Each number is 128 + 32 x the weight over the matrix's rms, rounded and kept within 0 to 255. Layers, rows and columns count from 0.

# layer 21 MLP up, 1024x256, rms 0.171, rows 657-681, columns 192-255
[[141  55 131 168 131  88  84  73 109 133 151 161  87 131 178 146  83 127 159 156 214  26 121 152  81 106 118  67 223  99  76 155 144 163 150 124  98 135  85 105 182 172 168 135 181  77 208 121 108  89  93  97 123 169 157 192  95  30  83  93 142 161 104 172]
 [154 146 161 143 102 123  93 132 144 153 115 128  98 119 147 113 172  73 172 148 122 117 148 117 133  57 114 135 111 146 110 148 137 151 163 101 163 142 140 135 130 156 114 146 110 141 123 127 129 127 123 124  98 109 120 128 123 154 144 113 116 161 143 149]
 [128  86 107  97 202  93 135 117  94  84 112 219  95 115 171  99 160 136 171 189 153 120 157 163 121  70 120 111 137 182 108 143  59 164 110 200 184 182 110 121 124 153  96 132 148 111 119  98 176  68 127 124 173 134 168 181  34 184 115 123 118 160 124  95]
 [188 149 147  72  81  98  84 151 123 151  90 173 126 127  69  98 117 133 161 170 127 139 125 126 129 137 116 122 148 138 114 221 169 136 111 154  77 120 124 105 103 130 100 149 135 135 113  70 123 121 134 137 109 129 153 146 152 124 126 108 169 143 137 167]
 [116 105  96 134  97 118 157 135 123 107 110 134 117 141 118 120 140  87 122 158 120 123 106 115 129 122 127 159 122 129 102  76 128 172 135  81 138 148 162 154 138 150 161 129  97 118 102  97 123 128 117 141 126 160 116 155 146 152 111 152 114  88 136 109]
 [156 129 132 101 111  97 119 162 163 102 119 155 158 131 153  96 171 125 115 104 110 124 131 129 165 136 100 130 135 170  80 163  97 119 118 179 149 156 118  90 110 150 105 144 135 143 156 164 122 120 171 108 113 155 137 126 146 145 138  87 148 111 140 146]
 [122 115 127 115 112 127 150 130 117 134 119 119 105 117 118 139 110 122 145 120 139 143 121 105 126 152 116 126 134 122 112 129 116 106 129 115 140 138 162 134  75 134 120 136 156 156 132 127 131 148 143 123 134 113 123 135 134 151 129 134 108 127  89 145]
 [ 54 119  91 165 121 136 168 140 122 162  98 111  91  92  78 106 136 114 121  78 152  94 137 199 129 145 156  90 120 164 135 148 125 148 105 106 183 146 110  95 108  86 139 129  67 122 172  41 100  68 137 121 103 135 102 124 118 172 125 166  77  92 149 108]
 [ 94 139 129 145  95 169 141 131  56 148 152  59 149 160 173 115  86 125 136 151 132 162 109 103 111  83  48 102 107 195 233  83 110 139  99 130 136 189  65 114 157 126  91 119  91 113  63 152 112  90 101 126 124 165  31 111 161 135  83 159 190 123 143 156]
 [ 94 111  99 177 129  61 105  89 104 108  84  74 133 124  43 106 129 128  89 125 102 138 115 129 138 139 131 171 102 213 140 102 139 139 115 130 109 130 145 128 153 154  87 125 137 144  94 137 139 128 164 116 128 118 114 105 109 147 112 116 106 142 123 140]
 [ 50 126 132  95 135  44  85  64 123 109 132 104 125 155 118 112 198 184  83 108  74 110 142 106 131 123 125 130  63 127 180 100 159 163 225  71 160 177 163 139 167 158 152 102 145  85 121 122 183  82 156 160  71 182  81 163  82 129 144 111 133 125 106  90]
 [102  90  83 186 161  85 117  69 245 112 173 115 115 104  59  84 183  89 130 144 111 183 153 114  88 132 211 112 145 176 106 139 145  90 170 130 103  93  96  52  39  90  98 152 138  84  58 174 158  55 169  93 174 105  81  93 114 152 161 127 106 169 138 148]
 [106  89 131  93  90 171 130 104 117 126 144 146 149 159 148 130 159 165 149  80 151 122 116 118  80 117  91 110  90 111 140 142 158  77 170 148 168 165 113 107 124 110 124 150 170 125 118 121  93 123 113 143 194 110 127 126 126 163  70 110 149 114 145  86]
 [152 130 110 151 210  94 140 115  89 133  93 121 151 116 114 157 162 128 158  98 123 160 114 175 129  91 155 119  96 164  90 154 128 173 119 113  97 125 117 195 144 111  70  99 143 131 152 182  89 127  79 103  96 162 109 145  57 125 120 109 130 162 125 140]
 [135 116 133 181 197 149 109  90 104  97  91  68 185  90 151  96 122  86  70 127 141  99 123  90 157 130 143  92 155  79 150  61 171 111 161 154 141  51 159  75 129 195  73 107  55 102 122 162 165 106 103 125  99 113 172 191 158 113 149 123 119 201 151 141]
 [142  75 137 142 126 108  31 102 125 122 143 127 134  75 156 118  76 134 146 118 123 136  80 153 114 123  88 125 148 121 125 133 105 100 126  85 102 106 132  77  91 166  97 125 156 118  89 132  72 187 151 134 159 103 195 145 135  84 138 137 105 168 144 139]
 [128 138 174 155 108 115 102 128 161 117 158 118 109  75 116 141 157 119 126 169 113  94 148 157 162 156 122 130 184  81 178 209 144 157 129 138 109 100 123 110 155 152 122  98  80 156 135 180 103 118 110  86 172  94 118  84  99 131 155 104  99  85 122 116]
 [ 95  97 107 161 128 104 121  81  98 116  84 133  95 147  88 118 151 139 114 125 160 176 106 131 100 141 148 173 136 122  99 120 110 120 111 115 153 130 138  89  90 190 163 156 144 145 150 127 135 124  76  68 101 139  90  95 113 114 122  98 166 134 127 147]
 [  9 143 107 133 137  85 166 156 142  31  22 141  56 147 185  52 150  54 137 145 127 137 162 130 184 216 122 124 132 154 179 131 107 137 170  97 168 124  67 133 108 172 135 109  91 108  96 101 148 108  86 143  97 173 189 129 189 122 123 172 216 105  96 176]
 [119 125 148 129 109 119 168 117 157 124 110 118 133  81 147  80 118 110 144 136  91 117  89 134 137 125  94  67 105 170 136 139 128 152 110 122 136 169 154 135 114 102 106 118 144 158 127 139 132 134 122  79  91 122 106 109 120 180 134 119 125 136 109 123]
 [115 117  81 141 106 119 124 109  71 175  78 106 139 124 203 111  74  97 103 107 128 179  78 158 164 113  41 135 110  67 154 128 232  98 227 103  91  72 100 131 140 125  75 169 113 125 119  66 123 109 156 109 181 188 154 135 149 137 122 198 132 128  61  96]
 [126  60 152  75  82 123   0  97 180 138  84  72  65  79 117 143 124  63  92  99 136 129  86 172  99  88 154 142 110 146 183 206 117 148 101 134 138 106  30  66 182 132 134 214 208 126 145 135 109 139 151 122 149 172  73 101 118  49  79 138 185 195 163 179]
 [127  35 196  91  91 193  90  88 140 146 160 120 102 145 122  77 116 111 152 103  98 151 124 185 115 104 121  86 159 124  53 202 123 162 163 184 138  77 154  95 142 205 148 169 141 168 133 176 111 111 125  55 116 106 119 200 108 147 103  97  99 129 168   0]
 [122 161 151 139 150 127 159 110 119 126 134 129 130 169 121 133 183 125 124 123 114 111 112 147 122 100 106 160 153 181 134  86 151 158 129 139  72 125 118 129 142  95 131 178 145 178 166 128  93 151 114 108 143 105 117 131 138  97 101  97 118 115 127 159]
 [132 142 174 108 129 148 148 147  95 113 122 109 104 152 120  96 115 136 115 127 157 118 105 113 130 171 125 143 160 114 117 125 122 125 161  51  94 184 169 121 148  95 109 145 125 122 135 145 125 120 116 114 115 110  85 151 135 131  97  78  98 148 115 160]]
# layer 21 MLP down (transposed), 1024x256, rms 0.0737, rows 657-680, columns 192-255
[[ 88 111 104 123 186 138 204  94 102 163 112 105 129 127 178  58  91 142 151 156 107 139 141 123 155  78 175 116 105 124 133 167 137 104 115 157 132 177 142  73  86  86 149 168  83 244  92 121  24 122 135 170 198 190 130 129 107 162 104 104 139  82 130 129]
 [109 108 164 149 137 147 122 146 130 124 127 110 166 108 127 118 124 114 146 117 158 124 128 105 127 160 140 140 100 128 118  92 134 116  98 120 164 123 164 130 141 110 122 105  97 154 123 148 163 140 155 137 147 103 111 141 126 103 114 128 102 104 136 151]
 [ 79 139 131 103 159 165 127  91 138 184 133 136 132 125 100  95 154  96 150  96  82 166 166 187 121  93 110 114 149  64 185 113 111 120 104 132 172 146  64 103 133  91  79 108 164  98  83 116 120  95  90  71  87 198 119 133 197 140 135 139 123 146  65 209]
 [160 128 134 157 127  92 149 157  99 140  99 180 111 136 119 115  91 118 135 156 146  97  99 125 137 131 144 136  81 114 108 106 131 109 198 171  79 165 131 139 104 100 142 131 127  96 147 174 127 173  97 138 165  95 125 107 103 161 221 145 111 164 125 147]
 [104 173  76 137 100 153 167 116 166 156 159 142 125 154 145 152 120 127 111 126 103 111 150 109 162 111 145 123 153 154 150  88 132 132 146 124 119 125 118 127 121 100 111 116 142 142 117 161 118 129 143 141 153 119 148 128 145 113 138 147 111 147 159 133]
 [100  95 113 154 106  98  75 176 134 107 131 148 108 158 153  91 146 136 130 153  87 145 146 139 135 131 111 132 110 144 143 159 104 142 107 156 102 140 150 119 102 127 166 139 149 159 123 141  69 128 140 176 177 113 121 100 120 129 105 170 121 117 154 121]
 [117 138  93 136 122 102 154 133 127 105 127 117 118 126 110 118 143 134  79 117 118 113 123 151 115 100 146 140 102 155 130 134 136 135 134 134 150 136 116 148 170 127 116 128 108 134 153 111 133 145 109 128 112 149 142 132 133 137 132 113 108 122 146 129]
 [159 133 125 145 125 100 223  66 147 157 110 108 108  69  78 177 161 131 102 118 127 161 133  61 164  97  81 158 191 154 121 117  95 115 170 108  32 162 125 119 133 139 160 139 103 109 147  86  58  92 144 111 120 134 143 129  72 105 136 116 182 145 116  91]
 [ 83 132 128 186 159 199 117 127  95 150  83 112 139 130 162 143 196 166 180 124 140 129  98 137 143  69 146 126 146 135 190  87 162 101  94 167 106 108 163  68 219  57  69 206 181  79 164 151 134  73 107  86 173  95 141 114 192 115 149  82 180 148 156 200]
 [115 150 140  96 142 160  74 118 110 131  75 143  87 180 106 145 150 157 113 120 138 136 153 146 110 163 122 139 242 113  79 144 118 101 148 147 118 143  64 147 153 146 121 136  84  75 145 106 136 161  86 112  99 145 176 150 177 130 148 103 119  84 105  99]
 [149 144 178  31 200 164  77 179  92  91 163  97  90 122 159 128 147 182 183  78 176  80 160  98 166 142 171 145 150 113 111 139 118 137  86 133  70 154 169 162 146  79  89 174 124 104 136 167 152 171  72 124 165 148 132 149  74 137 165  99 164 134  89  90]
 [161  93  66 135 162 170 146 174 148 169 197 103  98 132 111  71 115 144 144  80  91 148 125 103 138 120 121 118 135 158 204 109  33 119 194 154  80 130 104 122  93 207  45 132 115 150 142 171 140 137 176 134  97 175 177 106  17  92 159 209  95 122 119 164]
 [150  89 102 102 184 123 151 134 130  96 106 133 144 136 134 123  92 158 118 114 101 114 159 137 126  82 123 142 138 180 113 135 152 166  90 115 107  88  86 113 123 127 142 124 155 112 143 120 132 132 111 101 144 138 106 206  92 109 150 135 120 126 125 108]
 [131 136 142  75 143 150 175 180 147 149 122  96 114 113 115 120  56 122 126 117 136 120 119 118 159 143 152 192 193 118 193  88  22 108  85  99 167 139 107 137 137  93  92  94 107 160  90  81 120 141 104 138 111  94 104 139 140  72 102 174 111 105 111 141]
 [112 188 165 165 142 110 183 115 127 121  84  69 147 127 117  55 120  87 196 137 120 134 139 104  93 147 141 142 155 113 163 101 171 169 103  90 161  88 100 146 137 121  98 162 110 152 150 117  99 111 119 111 142 124 154  41 180 100 151  91 116 136  83  93]
 [ 79 125 177 171 189  74  82 134 140 101  93 144 148 155 129  77  84 174 140 218 135 106  89 124 112 175  66 162 172  43 154  58  80 158 106 109  98 174 187 132 134 168 177  94 137  55 160 125 214 141 120  74  99 123 155  42  97 168  90 173 128 163 142 158]
 [189 127 124 145 142 166 223 105 117  89 142 122 101  90 141 160 155 192 182 122 116 138 177 119 136  91 102 149 133 157 138 132 117 123 163 143 160 167 148 129 117 108 164 139 111 119 143  70 108 139 108 164 184 152  75 132 151 102 132  93 115 187 160 126]
 [137 135 101 129 102 120 121 133 137 152  77 108 135 126 172 140 158  97 138 156 123 133 180 151 189 211 142 155 107 160 136 125  94  57 114 105 128 109 172 144 160 103  96 129 143 175 133 137  76 190 165 110  85 139 170  92 114 136 149 147 135 158 133 105]
 [ 46 154 142 130 155 197 149 209 182  28 116 128 108 129 132  82 125 131 159  79  78 108 163  57 152  74 141 137 131 134 120  89 111 167 163 117  76 122 139 143 119 150 131 141  84 191 139 169  84 118 129  54 190 149 165 128  93 161 159 154 110  71 169 176]
 [180 132 139 114 135 150 150 159 126 129 153 125 152 132 123 124 158 133 104 160 152 116 187 118  95 147 158 140 114 136 105 119 126 122 159 109 106 131 115 108 145 145 155 151 130 125  96 105 132 142 162 153 118 111 142 135 170 127 122 134 152 127 121 117]
 [108 122  76 104 175 149 175 126 111 142  79 133 217 102 104 155 118 145 156  66 148 135 105  87 155  87 121 220 150 134  73 163 116  93 159  79  94 130 126  90 117 144 130 178  85  85 124 120  67 146 128 223 173 114  91  87 101 144 101 133 182 124 112 143]
 [128 110 131 113 131 140 166 141 135  92 179  86 147 163 117 146 156 110  92 126 113 132 117  66 176 106 132 168 178 147 213 106  97 126 149 197 118 142 181 139 105 121 153  60  95 109 142 223 133  55  88  56  78 162 103 149 157 140 109 190  82 153 171 141]
 [147 194 148 123  85 142 150 187 111 171 128 113 122  91 119 140  93 142 116 106 177  82 105 145 147 161 185 128 160 177 114  99  78 145 142 123 100  93 125 210 212 133 138 177 153 142 111  96 152  99 158  75 169 145 133 106  90 173 141 117  98  87 148 137]
 [ 95 128 135 136 123  76 117 173 119 103 116 144 127 129 130 120 160  98 141 129 134 176 213 107 122 163 132 106 111 101 152 152 135  74 111 105 167 140 170 117  97 129  88 119 106 114 110 159 126 137 147  93  92 124  96  83 149 110 124 120 109 128  68 108]]